Each number is 500 + 25 x the weight over its row's rms, rounded and kept within 0 to 999. Layers, rows and columns count from 0. Numbers have three digits each. The size before them is the row's rms in percent of the matrix's.

# gate: layer 5 MLP gate, 2048x768, rms 0.0593, rows 1896-1981, columns 528-575
# up: layer 5 MLP up, 2048x768, rms 0.0634, rows 1896-1981, columns 528-575
# down: layer 5 MLP down (transposed), 2048x768, rms 0.0361, rows 1896-1980, columns 528-575
gate1896 099:467546530525474491456488523486535479502495507536540455544517505496457502495495512475501501446501486493497521493470488491478422467457507499522468
up1896 102:512517527492491508495517487529481499534488533532497522469521489494546513463523553523570492507436475460495505497475511456526517534513558526527492
down1896 101:530436518504479540485504514514510485513480481506497512567500445492499499533472508533460521533525485513456505464515523487527518501513466527529490
gate1897 100:505514479496508502518491523528500558464488472530504456498513520562516504494505480515523565525490502504553471496520541529537498486496508514506511
up1897 101:494508498517537532489464496486515496519505504506524478469478475511494471496513495528440521545504511517526534467488513500500477482519536476483494
down1897 101:490516477490513484509480503483518492498486507558481521477482519541501483492529486491531491473485495502490562532466549543513476470548497497557452
gate1898 100:540499515504504494476509538537502485535473525485481549532524472503502468542502505485457470544467482490483537497486464529479476514468449549533560
up1898 102:473482502483487475504486455481511476449494497518503515471453521501471508540489514505511497468497502511494496504506527503505478538491475517493510
down1898 101:537534487530496456521514503545482512450543486503550436521549488452499517435482521463506509535476505526488508517502483504553503493494562486467503
gate1899 094:469480478515515499538509470506525512539462509460504509509496514509551432499473495493555518512480458531501507464519485501563547504471476480487497
up1899 097:495476504507469500527510471523537479464504509467498491443531493544517485510469482484502528556484510524482515468489504497523496541517507522505531
down1899 095:471507496525478523531498470433518531498511495460541494509486551482469508528500518489478457510558548510496515508499492512473535442507527467504472
gate1900 098:458500491552480503517503481471506473474480480507509504484515520504471498522500557515519525479498508513512456508533504466509465479459476508515479
up1900 096:474496494475497507536494529496539516483503513510467502499516500511507512489522487500505505484468490507488519467559497543452527476485478513502489
down1900 099:499510527499457522508532467519513510480456479480493518536476470483514493486463495482527497473527506441519511501490503567489454493494455492492518
gate1901 104:495495500507466479488514499461506466466487533473498478465523519521485499521484504504506463519471491483497495535517486548499495475527513525504458
up1901 101:510464531509491544470489499513505490450450486474493524507494478476530506520475478481449509494511536506475513525504507518488507516502523524481506
down1901 102:514484504509494434503495482474499530500461536444509535487480451508438491485491507527482512508444465536547481511548512532509457450482470497510507
gate1902 103:524543495510484525500532549497496536495511538493472507496500536499511484544493512506482504515498517482494490503518534515479487483479498512508506
up1902 102:502477524495529510532485477532500489493486480519541498492491495541470536502494483489470498493513461504540514500454493517483480484516490563480479
down1902 103:469444478463526476495490514522550460536488501487517510478468546471506496476458494477536550506538459470491436509530479490536519553491465510457506
gate1903 098:506457456488455467516522514511514501480510518519525524531475463524524520523511526514532513473500490529479453522474485540510528532495494527481492
up1903 100:508504498510514480473480537458503515513480509511466500446528477539494493512509474512489483501506542490493534480509490462537484477511481485497482
down1903 101:460469493478513514483515500506492491458540527477547458537488505478486518467486511488480520493467503496526479517487423482451476468485500502476501
gate1904 101:530485541474480497519533539501507505523480501521501470489499482442475548505526526504517519548478470477520482457509480495453484508493499516503462
up1904 100:505510471525472488515490469566525513537557487467502518524454438517479487476509512491503508478487490509495475478480481489475508505505494511517496
down1904 102:531507528541504509528467459538497467504523467467465512508487465468516483515522493511494479505505489505483464504448555475501539462500500505480528
gate1905 099:497514521466488482530514491505540467476511496491523498506499510474515487518475467540494495510496511498519476512504467507545492501491503483495496
up1905 101:499505471495475489464532500457514519517492472532481469518508526495509547494485493491487487499526514504508507487487468504512501496525542505498475
down1905 099:512467503495513512510486488498507508486493538453490511486502491506484500496515474472487496481447486525505507476507496490515448486523516498559518
gate1906 103:506483524510516479484473483513521512508483525479502503489464492539464483470538527504472506494523466479466502496466479489509520517480552499506500
up1906 103:478477476486512480474493448455511548504537494505516469500472539495490504482554487462486511485473512478522509473495475496497509512479508469496510
down1906 103:527506512497522502479522505503492521463496489523503492520497513499515502472547457506510521521483493493520497462418461512493522465491489507477505
gate1907 099:486513509520495478490508491489533520537554519502509506489491497482519492500477488510490529500515510452490507459501474497478506492486505442498499
up1907 103:506475502471515475513499502529505505511487495474495440515478545527492479481501489497539510489528485489556518529495472494495493498450484472516513
down1907 100:538565448534491475477514496510514497493532510482468493503503521503494472437498528520500461550510474513481496461517473499486470550495494476503475
gate1908 101:523511507570471476495472510513512506520467510494510538542550466507506482454562515495546525499531485491516507518508512458536470509501515499458485
up1908 099:522505497515500541500490495470503528532463492516457496548508524500516491545495541491481474536445523583506492516498486489541543523459483517526528
down1908 103:529502495499505547504481519531525485501513534546508490507495483453534452504561502480522480495455488503501494495489484461506534542558528529497468
gate1909 101:516499480458451512520455503507490493483519471475475484547523519481520510515479471539490485489476489468480495515504508418440479486510525460483483
up1909 096:515523474496481525509491477489514518507493502475474497506477541496472484477478496462509481501533476533498475489475495522479495501515459518533524
down1909 099:439483483487473516514536466507471505493468491475480522482524514524506464500505477501507500494519476475467474469439548517533518529517477458481513
gate1910 102:479470525508531520426450448493540480519476532517523510480526512493581538512457464523475512523455527489498522427476494492509474512499457521488480
up1910 104:515477529495510528508513545491500501481470493509496486445473470466472537515520480502497496532542498520506506478523522507549488521513523566504488
down1910 103:500484505512527502494516478515550493489462469559480490471442481504465497491496475470489545490523520525498509486518503510517497492510543502485482
gate1911 099:496520533481486478511500508516488495477479478522526503483551463487505500515615476514453519518515502540502488448519498504537559495497500518517532
up1911 099:516527534497507500519503543526516501479501482525510517564516500529513477455529504470446500471520513534526524508516505490504464505507465473467508
down1911 103:509477475542496490521493476517496525544518480500530523518536494480496482547531572419437520452490497478507507508494503499524521581556522503517526
gate1912 101:534519498494463541452479513506513529515524496471457469509513541520481529547464465491564529523500524486478464479512503474499471444502461518470444
up1912 102:503525535516455476479502499515507498495500523488510516496521474479464487513531502537496482475469540520494486507478461493479502458485472509517457
down1912 102:448528490443501478491465530470514534480506507518482498469499514483505467499497483525535514509483489485491494501509504452488502510546481489506526
gate1913 100:516513533523521522499462495558491486533488469507534492515477452513517515516513514478457526474531506504484492547484431535491506476562516484527502
up1913 099:532494504484502495459544495505536465495522519516498510458516499503542498464508513480498501507498493500528510504478510505498531512516514525516464
down1913 097:507502475537501476525476531500489532512500474483512537482486504525465483512494500572490497485524538483456506522600483490530475458492527501531478
gate1914 095:501494441520494481469481500498534517501496463484444492485453470551524494511489493456498515487471491546504491522513492516469481514519516476490520
up1914 099:533484510496504521531481491512462502514515471525475450545569540497514532509468496470491485462482516484537507510449489481575474500502490537466509
down1914 103:471504498525511496468530530524523532472520528475454496486501471523494515561508485491512469475467488518499500521460496517487473507517495482526472
gate1915 102:542479502448564539498499487488502530496532480492502477486486523454478462483520489525550484504498469473543500499492502513474500512468497446472425
up1915 104:489535498490507458545504437523489495492512529453484524538537511510459544540495489524461518494484521494506486475489535530502497469486514539510496
down1915 103:533508512518512501518494486489506483476469495479498460488507483507505509480453532425481485523493504539491460473483460502495503508523514480510541
gate1916 107:520489508476495508533489484498506514491500490502525508447474472516504518533514487469422524483475494504481520511566503500477476486511529534464500
up1916 112:529466484526487468484495505498485511460508504530502529494503538507500488530513495512507493494544473512515520497485484476489527556516475497531519
down1916 104:508522486475490494474491479499517510497494477494502489532504499528460502475525541492499495505489478479510477534404454468527514504532493496510500
gate1917 103:530491467543515472470535503477524464493521467536539464513478494532535476472485477432533485532508534504524509467479509481457483469511496530454477
up1917 099:543537489529469437510532529520476483457494443502508506483491488491481483478476454480518519535482547498508478493476469484487500485510479480492501
down1917 097:422510529526520474481499499468521448494507480483553568535490449509480521529461503499506509512508537528475486499423476531481528530507507485495530
gate1918 103:496520504483485494511533513510461469523451471516490470478520460540560505522471529480547510474456483517496498473521484546520496445504473466488526
up1918 099:548481494520538491549509507457476492479480477473467455542493467498456536498490471469500495484482526517488492483504546534476506506534491543510477
down1918 102:498494494489495502510495526497504498510504466529514506476514515526512528480502528464490502530507509508505477509496475535529526496484499518521456
gate1919 099:505530477503502533514479500510493494491468512462499515523508544516526550509488532492503535488487474477500514535481502479507530512442522479508508
up1919 099:518522513476519493529469526485529489480535493573506516531502513481501550495477510506518558532508563533472512497503488525509506500493519511472520
down1919 099:518516545493504504486460539478520485444533499549522503523479533485467510461503532487509479514491537527519531478498484483504539486490502515495459
gate1920 103:491498504486517490522499523495546508531485543533490533461518478481501541527487507540494516519510499450526508480518543501501477485484485489471499
up1920 103:510495498494499464470470485489485498463467467538468508518539532496501511474459541468507476551468512518459505508495434475538519474490491491520525
down1920 101:477482468500495535494551518457497495507485509484493543526538516544483522463485500486465526481492481506502490489466488453515498502483494529504491
gate1921 100:497496500524534515495536511524498539527505504488481495510538490514497509526497513505488487521486492469499475502522479482491465487408484499520476
up1921 102:458529502482486536475496522491540483461474517518498436517517482510466528532489513477540516475459476581477516483475531503513506512503475492518492
down1921 102:492537513517553488465487524496509460475511483491523514498545489495515519504454476521503479503518534476484531511569502536480455530512488505527516
gate1922 097:505496503479459485527503479478489470529494504492482523489502530489500502514507498504525443514527522471482479514485462518472531516514521488475502
up1922 094:463487451504495524512497525463498524485487478481515468497505518509514454483502513502516497472480488504453508474474455497530495497532508470511520
down1922 100:547477497532469429490501529516518479505549528512486468514511500479493519500506519467487466553508485486470511533551518520466493543450441467513484
gate1923 097:519465558516458515495495484492482510442477533487526532528514537441533551499483445524485480500502495524502530532503479507501510495505506508549455
up1923 100:496531480466466522496490519510469509519520470509489492495448487506491492452488518525512482518501486529513498515505512517507540503444502484500492
down1923 098:507475485478542503470481524491541488468494527462523513486497489551484526504516482441447530537468500524468492491544506446477499479482491475472505
gate1924 100:508510518468455463518501537542525514508521477477527490502491517510474498533507504502522495538445463500516498464508492498492539496481476486526470
up1924 097:511481443508483502488466505492504550491489503502553528487560492486500466523509522504519502522571508511487499502483510463464517497448480480527505
down1924 099:467499552465495514519510457458531540530520530510477514505492452459505509506503504502497473513514496493466517451519471504488520509458500460467496
gate1925 103:526522465513546528537482466543508491491499523471489501505547497481526478527505550513532460511476498503543492508488460515467506529502512581503522
up1925 103:461477509477447507495491518521503507519500453497473498486464524543453488505449503506484503485547497495483523490513458514538500490477495476526505
down1925 100:540534509536491522486539519478527496510535473465476495510513502500509527461537483492506531510538514501462513532512507441520513484484536515474495
gate1926 097:543486543495530533466504537461515510500475468504495477492466516520478493556494473496457538506522467536466494460549464447534486490522494480532483
up1926 098:512482498504507511495504464477530509513509471493540533548468471530506508525495497457449496542460504522526499522507488519496476483462544485497490
down1926 097:472545534522456491477490520479505511506538489519561519473517508538500489517524484469506490509499473517488501493486487477490465499512499514486507
gate1927 099:454508458478535532526526530509482474519486500449510487481520504510486480531510513479530511494516508527486499479468518435487528521478458520503486
up1927 099:480491496535536516479529510493470504503482448535492508459507499502479491501508519509475518489489469445538479481523496469521483499506506456510514
down1927 097:496538545475488503500499487497483487471502504500479521499551459503482497524496502474515489492485524498481489522604498498505520496492474510513509
gate1928 097:524525476510516444492493491481526483520482487457538477455514492512513514478463514499529547527547496443456464511479494529486482552492464554508482
up1928 095:497521532522486481481506473454526499483457483505497497507520503518501470502465564505487462515536489496506540522486519489493475470480516528500486
down1928 094:515473512500511521540492486509495495502453523529511531482499495498492490502485514458519502500467471504500531509495519485436513510492466507531440
gate1929 102:524481493434504476505507554494516526550483452474470482491476534479497442532507512554471477507474458450481474471493538455473457532503500511502453
up1929 104:479536470547506464418490523476499501498515437487460500457503541500482453534500479511522514507475453520464507533528500555542452459546511519488528
down1929 101:499515492507503470499450519499503506495481515540492500504487507489493528520508507514507510520475472501481505481507502497442504474532535527497523
gate1930 099:526484458526457506478454518507477525503498513527483488506459506581514523529478509517528505542558515485495488451546475516519519486520480497522491
up1930 104:525492541495508479548499470483531548502460543521507517445505492493481541509470469528502466486502483528521526527479555525457481535459515428461493
down1930 104:513518518482512466495468549482513495506525547531515524498527523508541528493510547476463518491508492453499495525465481476494445509501513521528507
gate1931 104:520522495442486481529501518464514499514468462468536489554519459506508519511511486488529492490474513517530479535533436474526460536483451512515482
up1931 103:503467483502519533514504475539536520524487448487477509524449589516496507531516498494450492488439494487475530520480492456488468474506505500514463
down1931 103:507501457482504468495516534509501545493484464473484486468512520487508512522505523500515474503522506493490470507481517528425471482526539508531468
gate1932 097:456481491458493491524490525482511475522534516468453447468475486492557470452516509543536509530442475508556503500498479542486518518510476500525505
up1932 096:494492491513515526463485460492487503485477461469549523464485472489488491516509503440477514501503529534525572479521546507510460506482486483502452
down1932 100:495496535484458477518542470531509498475548499505484536511498486541446485473501501542473502528496475528499518500489468534559471506516478484490505
gate1933 100:465514476500485541534518483510497516508523505459487522489489492514504523519550513523488458510468502509483490465509504512487461462523548526489490
up1933 102:500501525466462491498498481543482470498496525534504478469483549504493495498500497483489468544463494432474540443450463513504524486445490481527489
down1933 101:500495523512492508530518523509529512458522487517524517473549477506478480514498476499518485479522510470495527458535460511520477529474504529460482
gate1934 102:494472493463543539526494483520461466479489502455524489489513536477508493500519478462497488493494511495481526490511511535492465523450519458516458
up1934 103:512528485508473482465472505501518513516525497530482536539501510531516522486495433486460476529518490522535450482474488559471504491540472475493531
down1934 104:509487503541438532500484511531505474521489524525529481521489511465500532496452514496522464483512495509511464485506483498491491493523489546496498
gate1935 100:466499539479503479506493531443490475479489511510532520514538510519480563506480504471516523481498484487533522507467504491498539531486468506540497
up1935 097:475534496488519507534451515524530499472501469509527477533528480498497505490528479504476494531521505525496496537522502567550459546503493531481525
down1935 100:517497480500544468468488498470481553498528518474581492480510511462501525519462499512488519512509536474489497490469526521504469485489509490468491
gate1936 104:481494488495531440511511449527477477517572466514519502521522524522462553493529527510469520495492467496514497490499480519528463458537529499493484
up1936 100:479504479504516521483455477465492555498481476481518510477482491503503520493498490532469509543537512492529507498501495468465488476510500505504530
down1936 101:500534466522494547489512477489522458463517506498528468515515544497493449466486538509529498514503507522497517543536454501505521481479471497490528
gate1937 097:485516502481501459503498518511493507519488486482510482498544497490532507493540469493475516501495511521465484513528514498535471466509493514510513
up1937 098:489495480469502473525499482530508503548493470460464512524479521494401519525493503514521461481495451516561452527503530486524519507452496530519489
down1937 098:487463485518513472523552521483470470496564535520462523513496537522487501511465484543493487496493469470497506474547510490492455512498512509478503
gate1938 101:516514535461533519473521509520480464468487519484513501448528529516495506540495515495521496522511503498512517503503503502469520514519504491486505
up1938 102:534534518495495495539499541497497487509486505458491510519497486509457505506490532493492498451485495485487539527521475529497470551519510489494490
down1938 101:454484513474520526465540535513487520504489554479472484441448528484537534513506516485490452499499480492472520531518500516460513509487487489493521
gate1939 099:440529462481525464488472487487510443497470453546531491470498490521457503526508535509493504475516467474508539483498491513491487522462508484467503
up1939 103:518477472498555502526528502491497514522525504515489528532521473488495527501478467534485515510500452446528484532506517503489482521485510500516483
down1939 101:511479545480462520489480547472467519523508455522478478512505539504438510491482510485479505507499475471517526486512528519484521474533493499567525
gate1940 097:475525474475478502508511461524489511451521496523502533491463509515519507562478520498486530489555501501500508497506475492521496498506507522471507
up1940 102:498505475497479502542482526477500514515506511506507485482493518482511544465481469482499539515516486510514517490514512484512498497541523524497472
down1940 100:466544508540474482502463481537458458528485540546502487501490504513486508585496485468498519493483525519481482510490513501487503490484470459495507
gate1941 096:516512474530485500507519502486460568509508463503490470479482529499521470471512491490527542524450481539515503535523502532466469511514530470476512
up1941 098:521496506500477452485543509514489487562478485503509502518458525472525472536504501499504509479507515493475483522529498563504515459488523514525547
down1941 096:530518507508506453519491420506493492518496502513527491521493503517467512482515514491485557518505489587525544484494491484466471487491523513510512
gate1942 101:477520515479494533562493494472470485506487531501486475487476508552524550532468514554487485501534479498487499485501515507476494520475507537506491
up1942 100:513480515511505465501484514482469499501495516497531480485533505459480478461488463485505491520495491574475474462519497512524509513482529488514495
down1942 101:533478513520544491488527494512485482518527485510517530499515490508489494517478477501490482500486468536477519551501469505506514479529482474472510
gate1943 096:522522514488485475505471498487519474480514505452520530513502498496513493506482454526448499484537533492538493541480513520516479482486528463490469
up1943 098:532524472496496471473492507493477520521486559544448516453546503499458515508475494509510516527530486470503501524487523487516472525506527493521462
down1943 099:505505517518540530509517498513527519512519447571550487510469510549506543479517489529534479471497513477461477503445476461488516547559527469513512
gate1944 100:487518468479488485524496490517493450512489515485487530494526491444461482530497500493491499481462490509469502507469461483510472506489564484513512
up1944 099:503473489475476514521531480521475457507507539422536477482506516453511496502514507532466464503481519482522529476507505456514518484477518531479501
down1944 100:525510476509519467505500453483499477530497500480495462496532475479504510520539505511489468462479538499470462527571519499483481503504485528478481
gate1945 097:471457524479506503507486503490483447527529493487469495453505496463494497496468555479479474493493457487520486480479509562463552517475518519488493
up1945 101:515490505477507453527497483489489475479511512472488556519513474508471519490508523475479466475469491531455491544518500483507446519466444545502454
down1945 103:466470480537550507518508523468516480519474525493525514483503517494500513481505485503496530510538545504544472511585435508564492514511488495487501
gate1946 097:435504535448530523481532483501512506512487489488517506510500513516538487493479494497471506529557540454474511466464512467514509455507480497483533
up1946 093:484511465511456514521495522540502490507500497466502534440486446481493485515544517473521508497478524505507476479477483494492502460532517508489530
down1946 096:468491514510525539494443495514488493537493495524518540522507512516470468509542511486514494486520505507520480528489486453453465479552492454535501
gate1947 101:507521482515520495504526516498508507495471488521495526496459509490469489522489497535484468517523480480515506537494494495527486462525502508498543
up1947 097:479487508506487516502492498481534523467508472510497501493503496465494502509465529485507486546515499529516443498509480501487525491471497473477496
down1947 098:521530482499519539525492474534497492489508522494468497514515499513475549476457491511454485524532504504493501497484484452478492520503505519511492
gate1948 104:487507515460494527517479512527513509480459482467508506484511508519491513483461498497469480547487525501511471474513513491492522483484484483511481
up1948 103:488522540484534524489492523531478460531501476493510478531509466495484455484506507501478519520527515508492461498497500506489498522527512501498527
down1948 101:513533491475517483482531506483479517499516480475561497518518507506493447492506496501474543532510468517446532487485489519511464504497505522458510
gate1949 101:458452515466489510561484541510504463477498514519476477482489492430440511441484482521503479479522526503523506488490464466477524496509482512446481
up1949 101:478498521483481547472485480562514503512531497446516519463497493468488502532521475526491500509496483540526518469481475485460494514502490490472467
down1949 102:477522495481534482490483508522498501495483503518514513531477503542438528485500527499516480472506456476513490526413499532524527509485507496482509
gate1950 102:539496466504517520515498493479500496502454507505479480494485527493484494499500522511514503543517489522503520480532532500512493503531484512518485
up1950 103:499476521500471497511529517521525467479523493493505500507517544519498503536497468531455487533494510509510537497511478508472481487533450477482530
down1950 100:501483450476492510498487502502483480486526516459487531453501488484479497451508451467501478507485504475477491482439468502530461547539523523506495
gate1951 101:503505511541518455457504448497498496515519531512505502472519501476483496451494539501545501515509476515524463479475506487523486478484450516510525
up1951 098:474501502500517515494511517519517545509520492472437504487505512498497522508507493463507517494496509472506484492462497483478509477493537534514494
down1951 101:497496527483463471476501482498503526465443473473551502464483512448454518478492488503464463482488408529519489493533500499499517492483470499512514
gate1952 099:496476421460511505476487543512477502513567456489506482493521526509454548551508526501537507513495478518530493515506462486467497446476473539553513
up1952 100:500484529491488512536480485497540458506474512508469504516517495550488461477474503456506462482524469528476497548469475511477478520464510450490487
down1952 098:578483497506549517504485480497496467471500467446464505484512531529497530523512467491488500513504486484519486492502484503530505498531507515444514
gate1953 102:515436473493495511524529498503511447489494508545539509508505515503502508511510467512493465494522522480461490465501533513537531492473442475485497
up1953 097:516492513511511486494478560494497485502522484546545552470503514503506486493515479498517557468541479492490540501488489466497479483508475507499477
down1953 099:507529508519462562471506496491489520555564516488473483497481481512465527512483513500493485522489475506488479478531497492520485529470479513450495
gate1954 103:478521500518524495499485497482490466467482491536553520464505501534434514482487528505468545490479473518459470499523544498512474459487510546467518
up1954 102:518503453511493520500537519493488466477500485466474465515495497530481509500500424527485527526479479513558490525536523463524447514496531514473547
down1954 101:530514483486499472543519499488463504524491481548444462445480516472543502528505503485488511521480476443538486486494493516503471475494507509485528
gate1955 103:445520471507541515470503529452532482509505546525485496496459535497467493534512505528494540466559480469486499561518494531471516534534489481480509
up1955 100:517517530500498482518497464489515511492470477514478488496485522521519518540506460556453569494536478457510514490489492477518504547515508491512523
down1955 101:469493516490514478495500483466514460513540499486501485489467517518508502549487505538536503495481488516513487498543450508471494512474475487464452
gate1956 106:476514514537479440478483511539486518480483489530483515531478456521533498542476483501492541560507491515505488499481448439469446494508502490527517
up1956 101:481494502457467483470506449487524503518510537516555474469512503508486501496481492506485504496529508493541548528462544486459526483512524521460509
down1956 102:469465511501509474496504476549503520483466484504510466537464513489477521523507473498487526503527541516525522496539525528477481491504497501493520
gate1957 104:483484484494488497475529508491516508505531456533490536544501534515496536526498492472488519510559503480509515495523508516487474479507514495494512
up1957 103:486478499508492471448494531492492487485526496496482493488485507508529531516451512514505536452531497518551505458532476515455494504438476455538494
down1957 101:544487514533510486512536494518542489527566497489527479504491508511519548499468536485484523460513466551517470481500539503471494501504532541471484
gate1958 098:487472502531506498446490447549508476527464529499489520457530471486535550480486470498453518494515488523501514458540474482465457507527489471520561
up1958 098:481497512460506489490475491457518507480480501467497479565519489538570497535438453562540468479517500519490476476501486537483504531528445527485488
down1958 095:507508530474478510472484517483491522509461500511514510529519500508562470536542498513495520492502510473487511500429527526475509490458514528489499
gate1959 099:445520523470521485533523545493528460510480503478533485541501511464503490501451506488518529533469490455462478484514497510481478465500495494525513
up1959 095:485512518481491511526522505496463447512476499431536497474508439538493498485481480533574527486504542496489492478497502510469533480523490459507502
down1959 098:508458504505496441529499533473470506526479508480505503470452496497479510536523539531509501554518494516514508549517526516479514506508503506541508
gate1960 101:521452495513527467534496469467478493485547505504516455541440511473544504502520467480517471522494453522509510491512545492473443459528496505547489
up1960 101:492473518505487471477495503505515520560507466537500525511502506506515493497540532504515460512485481499462477523570512510485462502494504473539474
down1960 101:526532567508450526559488505469514485483529506510507511504519526516494529506462516522475507527507502459455528476494463513501509506521481534474488
gate1961 098:513474509515496497518512469502511512550480524486514505512473505509469467513489537510542449501496475490485538463516521503491500460535502524542453
up1961 101:491509477528521516514439509511483460502518487474515447516438460504495515481458511467491518526479524504463528527475569468509502513527494524522522
down1961 098:536506517459499500544514515473526529465495524502430470526495520442471478496488523534432489491504466516504529473423519472524519519514493534510534
gate1962 101:477507482508494494505493515518481496477537485482472521466473508486484496512486508545522494471511485497493499542467475472540513522465485496518486
up1962 100:476469488501465476536493537494489475480480514449503533512505496474507518518509514471438497513511464539515525469523509456462503505509494489478502
down1962 101:529540490489490525537509540498472488522512517507440502469496518463468481444502516438518493489535491548498481549514489468492521514532516503541505
gate1963 101:477495515509516462482514467458477506536485488512529525537514489515456497488486443481499499470494500506524542504479522507515510473510493500532470
up1963 101:456517463490525481504499537478545525523471519500506526476530520521518498477489514490470490511552523508499501499510465509501495516527488467494513
down1963 098:467509509511463503511493527492506521492462458525502494501486455513472531485505491452500512536549535488514494512470497495518513477496480499479524
gate1964 098:494541514521564505516504497545437492506463473490508501477519529517529497456530467480504486504533555497505526498492510447529552473492524513472506
up1964 100:491499550471449512505479501504505513541529445528529513485527498548500513486503433500483469501486518527488504469501486502489523496501481552508518
down1964 101:472554480502518480460512485473503495517532522514488540477500513595495522516550525483515512522514542498526541466521499492514501523500509520494462
gate1965 102:498522425455478498497511473525490513507527520492511489500480532489453516554465462489497477474513540481510552541486519504462502494534536446494510
up1965 104:473484470516508494456492533489517504503521481515469472553547501488462487511498496526495451514491496484486465505525509524515510494469519555487508
down1965 103:472512539495478512493442533518490476500478462444486496479494551497505518520495490514516459563493531519471515469492501479491440479517538479536527
gate1966 100:517517481527521502503523537518478491561478497511509495500507450522481538513490530526545502518507505502488538524471518455539513481519491494495467
up1966 101:523466523508482511510485490511482524505507487506525501536527523494471508496488528531498492492518482530525506465516500456482532506505525475529515
down1966 099:533512494510568476526518447493469528520482531511506539482508470486523505515506547530482493509496509497465537515499493501512496504498547483520502
gate1967 099:505503514465529509494539506477495509510485491460496530530489486519517523517464429508505506508528503485529485470488470513513464525481448482510532
up1967 102:505533503546525523483483462534492525452530495516519498534508494525529469478500493504521507504490497444514506528522491479505493512522498522529529
down1967 102:506514465549526520463521472465499461484525501482525498475512518531514494501500526500495478498475548479485511504547445509507529535493546471509458
gate1968 100:517470464525531547502492509466538534434481488464506494496474498499503484502501528492471507537463497493481485525507522505489529525524519519485450
up1968 095:498468520495510512514484454463485466519472486491479491523483489499503481469499472506503490503501505497488510514538490493467454516472522500479511
down1968 097:498511444519460481495480493508479486461526502510527507483466539495498529514471522534493488485519576513523492452518518528480484533485489511489503
gate1969 101:512473519502535490536505451514544528556492465547486460547545478490563462533522491489500495498530509449472469512518508500481546512533482491453484
up1969 095:481512531482499501489501491552519501486505498512487530490479483474560516468506505523516500500494495485450529497512478467476503517490475517505457
down1969 100:503484483473485535506508532515473486497517533488499501491482461502512494463447524502558508489520494496505497451458480505462477507503518526544561
gate1970 104:457493496539488482518527505517538518503520496498479496477496462502489500498520537528532501453461482486487466511515482530492473505533507509509507
up1970 099:528495481471523480488505521494500527516492535464553493476535497488522507575511527492481498472511523520503449530487480506493480514473485566464540
down1970 105:511509468471461531534448499452490470449506560495516516470499507538519538562532516501528517459496524540521492516430488496472506481484520499466481
gate1971 100:508510516485530465513475507518533510545513473462456451490480525523536510519466550471461501465506508500462507523528528497492507482482520488517502
up1971 101:486492491517493485500494497486483454515543497469503498512496537493528475535472499495536524509531523506515519484503546500476488556575511513488508
down1971 100:462447550515500504512490494478492489480464508465517557456500540501513483459521523533499576511477505532490524500471500478473496533531510543484515
gate1972 100:495501517479518511480454479462502522487409513504531553471498471554508492523477555548469528500535520534538517479503510480525468499525450528480509
up1972 096:519509515523518542490463485509503471499519475522500507469468499480522471483479495540492514533497532507515479456505508551504500497473498493493490
down1972 096:499509499508536492477519499494525476524501517522514497501474485487529472500502532479455472509517516497474483556372476497460475475485483492518523
gate1973 100:527460496529568532492512489444480522524480475546473506479459507498512492473505484472528486495517545488512484507502533512492520472513484501488541
up1973 101:484498523476504488517483488468506501490479499533514498483509510530496523486502461513507489513490541498564440496491480455532492481498501506476498
down1973 103:510526523471505500478475490486483479474510538538438495520510504494496477506425487500491500489512503485477504476536494534517511547496548490552557
gate1974 098:493487520489490474459508501467471498547495491505489497469475489474463530505489516495522542521473494495486525510485511497534493551479495501446496
up1974 097:514511503533486468553483517539492499488529524516471503542522511519563549508506502478474473503527500460471481503489460520498480551560505502572492
down1974 099:537481494515490505492488487453524485538503503508502521506539524507482538518490480518494531490475467514505492468397523499487525494501519491514462
gate1975 096:466478481506516482491490491469485503493456474479512532515556493514497508509491499448532509459480517499511482450487535503486460485546528515493537
up1975 093:453514483468466508504511498498479478477477491498499536517498497530513501510447452480479496525477521507455477509484497455492483528494484518433497
down1975 091:498520488574484528500491467519547500510471513501500494495480482523482485500564508507519520500493484492508515538510501464505473497536496493513489
gate1976 099:483484499507532560483476484467519509487508508484505474513489497475486464519531532460510533482486491478529479538472489497486535494521471506513492
up1976 099:505541547510541469554478506492477510493479517515558452499468504467484464499517518525533486523487465511518526483497527508503460477515564519518490
down1976 099:477523517505485533477494522501502517485475487508524507475519503511513450497461459480489522493523534492511555500502483514478504502505492512447461
gate1977 100:500476459485536489497480470472520471523492511489512522484480489508465531514524504482518475501508487487527472488491539520542510479496517523489483
up1977 100:500502485494574509467510495521502489494504499489513508502473519516480534447542487527483532508510481484508524502564511496522519531453537541527506
down1977 103:491470518521481466489483489494501527486498491534505505500502523454486539503529467498473508488522495503499540457475509487481511531512477454510519
gate1978 098:501502504479486501485533514509488493462501524503488522463516465477491491516511484457539562498490531496494500485489566515505494452488501469470471
up1978 095:515546545507524528520534465536511479484491509553517477491532505505495505509513485501538534549500495515519511478514529505536424488491495516560528
down1978 096:464451496485475496522464483475495521481479519508454496452549545524468508549466516479464509546525480525535536527471491481509496478525496511475505
gate1979 100:495519473549479510471498479530518517468477549527516456479516528505526496525493507473473496457468485512493478513520498496489505505561491477520563
up1979 097:494498459521473473583491474523491519496493502492498475507424451510499498507485525485455512492485479442471483522510502471524506522538478516512527
down1979 098:550544506471526511463511475462482518526468477543474508465527494505493475532523476485542503506495466480519535487452482500512535511543487500509476
gate1980 099:505500488513525488497491479493480480442451516492498512506528480502522491499532472513486483427534491508506463438469518495477517528460488517505486
up1980 093:523511546497501499536502531463492493464486510507487498502445470460497457509497546502538511479469506504443508537508529504483506478448493521453515
down1980 092:471486501495488477500501520551481534468508504528500501509525550453498488493472499523525459552488494496519508485531490470489483474505469484509532
gate1981 098:506585513480512484535497518438502471481497543507498520536514509548496520461463460498439502493516494507519536470493487481519469525505510505564470
up1981 099:473510480478487448512543495547508464483456475502501476523494539499524518472481527506482526490517523478506492539438500459487525502471481473500531